Weights of a small transformer language model.
Size: 14 layers, width 128, 4 heads of 32 (1 for keys and values), MLP 512 GeGLU, vocabulary 5063, 3.99M parameters.
Architecture: rotary positions, no biases in attention or MLP.
Each number is 128 + 24 x the weight over its row's rms, rounded and kept within 0 to 255. Layers, rows and columns count from 0. Numbers have three digits each. The size before them is the row's rms in percent of the matrix's.

# gate: layer 4 MLP gate, 512x128, rms 0.222, rows 160-190, columns 0-63
# up: layer 4 MLP up, 512x128, rms 0.224, rows 160-190, columns 0-63
# down: layer 4 MLP down (transposed), 512x128, rms 0.106, rows 160-190, columns 0-63
gate160 093:149107093161118103125119130136132133104082132133160104139155162081137141093187118132178127151121133111139146119124127110142114162100151112133119156104099102125170108127107164144148122129133107
up160 087:165138090087137162145142114107105098166147106119151143187131101146144124130116128147110131110173056161084142125126107113122137088116117138132120147132121144136148091131074111092146099133159123
down160 083:107108165163162114139138119119138119156105130054134129110127111179115115216158125113111109120114145117117158094162181148110125118126163103092111111118121141098076129126156115127112130145136164
gate161 102:125112142122146144115129180149152149135103105162142151103091101116127141128116129137132116131103120160106153121128100102119141103104109129112156135106097171112157151134166149122092148099143140
up161 097:108116157105153137097133120074127109118128162165129116184123148137103140109136118088146103166097159148137157137113162159144160121121113137157127134102098127149145144108111129168156142120168052
down161 103:144149102120152120137085133111181132130093134162158100154130162110127125125105136148144114127114147115129129128154137094114098155162123134130179121112119157147111128144083136143139135097168146
gate162 113:121137134134139165137091151175125083122142091119131150137132129124124142144142103175118121114141126138082095141141144123085144141124134123150159115142131139154147205171152148098072172105143123
up162 111:158142066136143140099126162068145129134130124147112140121112115135158113174140113120116129153108097178127107113122177158198132107146146150125081109122122120103125141111137138127188142158135116
down162 098:123113121101163156133144152134128146093097148084137117123158165146114074174126148113120146085136169113151148126127102120099123110150118113066110160093161139104122109129116128119152118151131154
gate163 084:190117123143091125140165133164101102111130117161182113121109129094116103077138100140166146097157127132120130136139120128084097152110157111152161134103157140152134115138157137120122144132133137
up163 078:129132113141181112077121099102155123132144146114107127113191152138123124156125154159117098151062137151145104099116108135151133115100115128095126135133144105078124133079151126146132127099139113
down163 078:098152125113055083176119111146096153180122093144120152118086127143118129146090085140107146109124121107136164135126119139122127136135112162057153120103150160152167122166094142118085172118125113
gate164 104:131174148115121096126155162115096150131070113117102120111175128101133126119145146143125113175144136120116109103121129144148133144136164068096113154045151134139088146126125114110160139127125101
up164 110:146120154129147140124063108107130109143142113157152151101107109113158103127133102140108123155141145117099082097097141189128148103152144111122126142107145105141140117142102145140086160171142118
down164 108:109099109178112151137115103090107105129148123176122189112114130163135144150104136151132128097149126080127099129136134111093133112151098159086109117190125141124108098142092157127095131144168115
gate165 095:138160100137137119106133134126139158086161111125110124110111092165110141113123102115132108158104108141161074120150163112097143133132134131140143168174126193166164119167124089107125107161120106
up165 090:170149129102145115156100068186101134146119139104110145153136103093168139116115127127141168119135129094127111100170125134131139115133143115109118137140138193119131113144159153150134126127143148
down165 095:109124157131102142138127151142084110157114119140146142116078151171074150153185124120126111098155171143161115142084152087117144156124139145147116122118149068109109122184146162122096116127114136
gate166 093:148150088131135143114135090106156127130113150125134127128129119123158162139122150150111093126127139127129097118144133129110162127143091143143186147113100166109081173104136114101086109085149120
up166 085:143127085088097148173119137145172140143136132131111135114098141109117152122114103139132144149176130177111111104081148093061158137152099095123165102151097150149138115153104077107128128057151115
down166 082:097136150140141123126128108112104118125157097123145144132153174130147186100147106153134126123094128104128103129120100113117116124144136122204126152141089130099130115139138119158150117123141131
gate167 111:158154140143110153098131124116158130143121140122128149122153181154171149149160178140127173108140102153139085132145107110088146083154163175108132098102117122100116151090159093126137130090128166
up167 109:150119112135131120119153120100143110161111126093127175146158106100105115149131172110161147141106119144163148118105149141118111143116138093152118148140129124102110116123139054101113140110118112
down167 112:110158096142128107075112171144148128132108143146154130133133122079153130132131121134094143097141124134131145155163121102139118171164123142084119131133112144105098094142090159106165099078136173
gate168 109:140106160161097108129150099100123163128100137103106147087162084154127146164150133121112116135134127157113089101157127138148155173117097160069128122107131098152100134145132149147096154111143142
up168 107:160125126077133167138144132136124119090158147153107141146115138095108122101136094183108109108136143142109139133099094130125179113147098129111131131112182179124065104085110137133127133133104122
down168 113:128068101101154137123125139138116134115139147167107135166090113119105115085120119136122141133165135106160172138112098156104115116144132130131057119148095124118137126132099161153153117160139078
gate169 093:130126122108112144100135101073120155137101098102116151175131108166135156114117122142159138165115127164146125165136076088169139125127135107148110134126086156138142104170111121138108169131144145
up169 094:141132170158167138120157149134138120154145136133133148129126125119079145132155120125110147134146140091130112111154118134161149113101125143188104132114087105127118128155165097114135131115138129
down169 091:141136172091127109097142126127137099102124115164133062116113141164146144132128119127126153086111112154080135141117115125129138126132151166145141123173110137121091162145123110110148102087109109
gate170 106:099110136133156135151078164173135136134125127147104151111120102116174122161121087139108130155163133129119121070171129147137146109146118119111156107072120154112115106144161134147109121134111127
up170 112:151148118134150157117157125136129159107136097129154127119117094183141137130142122149134141138125144151097125147159153145124145086131139087145122122153112101092131144137121158133132212096133165
down170 111:120103125122129159068181133135105111097067093088112135140111155113145177128116140139121132118119140153115160156144105086062170155128100136148176145110160123133132128129116110146110174176170142
gate171 098:133152131153114133146097109130102121152126106146129089117077150116119053105111084171114126140138117148123113158118123146175152127121113134119125105138172137119115149146100170101088118136108132
up171 098:151124197135100159181109123082132206095131114129143109118106150182128099149108125100123157115141142129149108132175128096091129105123133111150126164141107121084126124146159156147102113142127178
down171 095:095157081118114096116131120102138132149119132141126123114155090116104125150109135144144115134089156119116120163128132203140122149132100127082098104098134189158140115115106141139125113133126129
gate172 103:150131130129149149125127155089125129119093118131132186128150091124146108103139144114106124112176106129121132155114119120121134106167118085152173159140144093143101149120125108140103136143118121
up172 100:093166130164087134112058137129107101094173120155109159158131131100140130133136110142084148107130132152131122085107164136144163135161110102143145151129157147118128174189106113127132148137112133
down172 097:164163135124119171119103121161149159096097108137116108084113141171094116114144132148097124158113175164126123103106160109097160127134092127173129132112129086130125089111150126101122126086143130
gate173 105:086096129101162137120127149142090118153178120160120161091149124098113135140144122116119118136147148130135132139119139171109144140132102147147142111074114187148146117120124137154118098136077135
up173 105:130132130128121146131132088127124120142130138150164128106143121129083142110089134138101131140079135144131131153184107104111176101169160138089133131155159143134149115148104161103135108128137118
down173 112:130108101139095136144113171138091140159134137113103124143175130122126148163134153114142099109150133133157148107073103120111151130147119166155149144085118143139137126148100129124148095127106102
gate174 094:137122102139117127112140161145096116161149114108117166120128142121107087130118150133107109140107117147162111107150156129131114111145117121134119118150137120123145117140166165104108106131083136
up174 092:121152118131087138102134134146110142120145100113142131101122089116132129111105108091153118111120157101145122126131142088106152129132112087122120100151115132134148130092107166105122140134115127
down174 096:119147167121121094131149117062153162091126142129149164149155107098143124116122136162112111134134139132113116136153124138111132165138110105183134099141144151134120093120146121145128126132110077
gate175 103:076094132126175164129120155105158163119103101133087128121161124166127136132157154151169135179109137167127146112128124106140150126146133138163121120138108139119139145133142111120140129094175149
up175 101:131173090125178108147138106091132129152128107166090189133166162101128122122139100149143129165134163109105129112143150136137164122129103092134114123122126154133076130131091129177109147158120135
down175 099:107097139143129126161129084122112120105117160130079132178151166074155121067143108162163123140123095168107111141108136161120154124141106094196132164131135109106092139150104086112118153115112125
gate176 106:124079138177109192109138131146167173124095163162122108124140109109143175163144118126172121085127113155124145118112125094112139115124122132118128190121105118090135109106112106093140162141138127
up176 096:109111164120131110139115119147147134099158113125141129145127142150160099130132139178105167131140129109080133096114093146142111131104080150146126102145133146142124114126124144170139113166136073
down176 099:108115118087126136111140115165130154143121119114145123172129132135099099132118139145158138174154134123134120148174100138105123083166166155110116119114090126178139144127146113110150117118084119
gate177 090:124102114170151147100113152140153126130071152112106125124115118101115122122106117161140100134099131126185131106133140138135166127132100129133122106130108184144104146154129141117148138120146100
up177 092:146119154084107138153123137156106126162165097133124127138132180147151158116112085124102127087132120121114092181128105169141106110131144152116088149129124074094135120148124179114078127138132084
down177 095:143113099116101129102103130114126155132143141147104100142091159121160147155128120125135128150159156146102111107096093130101108109120076119073112151119131106084109141122110111131090171152145147
gate178 098:120121151131146134129118128178125104119151177067105106115125123118129135127108108096139147112075127117124147112088154132150163155113119143074137166113108106120121132158081124125178119132151161
up178 095:139132140147091077123122157147117141116124086115110126170111153142104147178163083106173115123162109160089105175108094177094121108084143118111128119121119110142139120115127162120128144127130085
down178 097:122110156129119169112139083154137071100141122149109093111121152096128071134134101119147109176138162121108095167120084074128173127127148135149123109160140130159127126153134138114157177122131148
gate179 104:117114097159123120103151089203101094200126133148127158155148171135161119173133127129116158151167160123135118130164132129129123116097127143112093134141090107104150135144149102145123131117188143
up179 103:101128121148119160079118102133104131122147079100079090112133105149118135136158103143145193114116091162142128135106132105124085152130121101124127117122150109123148100094118097124164080067130128
down179 107:155143144133132120139137138084134130120107077133138126120113122122094105123146114175122143147138149085136106152140139151121097138168118120124098118154147155117080122140139169056150131118106151
gate180 101:131108139128158151118105121126106114149126124100128149118135182148150138134163139121165090141083161141102117100128118091114149101128061139155103131078129131119128129120114133137105144137158123
up180 105:101100125107127139106145092155154079114115143114125130127123108177112103125084115143114133093121154129151110174110135170117150151155112144149133147142137137109098145140172111120126140128119141
down180 098:140133133117142173134101140129134145103121136115133131095146135147126103095128134093142150143123190118153115125099099105114175100105109110039157101167102147125155115109155141087130146166153123
gate181 105:173146152148124171148085141133131165118103126173108125113162133125115141106138204109150120148156173125137125122137158139077117132117150108116149155149132135142180129139139124130156117124085124
up181 106:118120176099126154142102158155098098155101152146118147146098126149146130142114100133169141091140141150113086144128116160081166152105117128109113140106099106125092147106149124123112108167136134
down181 111:133124181171074086129147118124158120074128121144150144158127106120137142128145112094154147145112175148176126114146131165112117112104091138097130141150100140162115158122151127132161123118122091
gate182 105:162128100117117111094105138122152127169122126138151134119150156171157150153139127100111109152134108125153150173164126140099107135180128135155143129133103117094121134105107128104154160135112116
up182 097:110109090086129117141102102144137135125141126176145109121139125138156084085133138112138105129207098119130143126103129151137147098103127139135143145142116136124122112112095164094141150127184138
down182 088:113129117078113122154141133166164117146131102149099148117170132108134074125139138123109125099127108125118116117099152108143135110098139143157085139111151135089136125095140114150098096117169111
gate183 103:148086112106135103132085122134140121126142145135113126122136141101144108138175124160129157182132118108143045120115095104176119180135122125097112140138144138127123106123141145156147122141100146
up183 101:126149147152105126120165135153134116128100105153130083123123108166094077125099132138138102110154134132133164137158135120123101100109166105125065147108134142131120122122150112141113114117149082
down183 099:100135134174118137151092131084147096125081141141121144093149143153133103140117157137189119141144130115143136125118113131145132146162104131101111121095104148119143093115096131119107140140117135
gate184 093:160085099153132134120142137133138123182100122161120117115133132118137107119157133125179111162152132109123124140136111051160108128137132133118113157137120125161131099142130138115157141106110107
up184 098:148139141121117176135168139125113122111110144151136104095137141137180115131123104128161121134143149115125125093128137076118096126213159141102158140142114162108120123170133131141110157146069125
down184 091:116156150115124137132092099140135133120105131087144134133134110115150098117164124167130143080094124107094123147110121093135124130144160152146146092171113166122129115132133120151118095120080148
gate185 098:111139131116113135103160109153100183141117083129161119163117163149158118107135116168125160194125100136163097106132149137104139121137104119129120105134118118143109136111179074119100144126101123
up185 099:155064149140179159150119141152144132130124120105151116096121100109153140143170129145165129172157144140145139099106141121093159146067141142155131166140153118111127144142128163115131079143105100
down185 097:137148148129148111147134126119115109143117096107093086125064143150120166105095129093157169172117120129134064142135164119110112144162150103143121114123123130141101134143109110144112088149125093
gate186 104:141125157061120139119160154112100116122120145128080189112113118140111130180163131134107106093129120095129094105113114151116155185113073141117119168105116072098141109130154136150101133126149134
up186 111:131146116141088132114149128141119091121116098153172114151160110130113163131095142145161137117112160132105156097154139130121096117082137119124158151132142129125161093107115120163139141113111139
down186 116:168129170116115168160119087115103122133112123129127146095150160111140138130097096141173160135125141148124138138120106107101129143098132097103166147116132112121144143114082078160142147141099148
gate187 090:122144181136115120101150156135127121138142137036158129147144103134132151135126134155109115171154127091111109078157136109140141125088142091127156116133133083140116127160102092149137086137111125
up187 084:085120113190136167076114136162125096131132135106158130117125117160137130079114080156138155165093158122098099104140100134126100110139113094144155109133163147147162147167101143141136088124130156
down187 089:113123083102124103150181100126098122153146129158115141126138132141156148122135122119101145118090127113121117151126127154137141142131128153111123105127074122122101165084118149153150159136136103
gate188 102:112110153154172141146124153131113089156122158139117124131114133122109104159121070121131107125153121144134136136080117138118135116148189104099160152136095129121111193097129162117105137094105115
up188 102:124118160138140125121153141120073153146086147174129119137108102092090139160131090154114147128146124145134142091142143108099123129148098074101160117127096134102119179167171136142142129101126113
down188 102:103110137142142133148130187118163116134108112102142171102128144116129134164154129105140133132114154127122167140121140123124129143154136132131131105121078125104111187083136136130162157115127143
gate189 095:107108143138096111133174128120136122157136137159141108147114103139093140166165111127149125133115129114141106086128124124107077128099092117121092152138114118125166177156115167134106104084094104
up189 096:132089123147110144099149143128118127130088132113157115146130149113144121153151140150123122116131152143148142088102108125103119147175103138143134118141088116084152173115114132116119087119091097
down189 095:107114142145074121180073127154194143135123129104151097129166096149138133093123125156121148136125128132127117115075132135131126140125136116168107137152125101141135143150133152144145117123095138
gate190 098:097134160128117136073149168145106083130169146150086142113140131138103098149146157093157134145134124130166105144115106103146152149119107120128095132131121138112153128107157126131146098111161126
up190 090:128128135129111159122122129148149189141160153117121111139123130170109130154114117147061100142142138143141144147156133109149078121143152090138119147137143135135095088144129141092129100122158195
down190 097:086110110120126145101119094120102156104101134185103117107123127122140147145111133118144113135101120138083104175105097097089127131111132110118142147131111100161142136147156101180114120123158122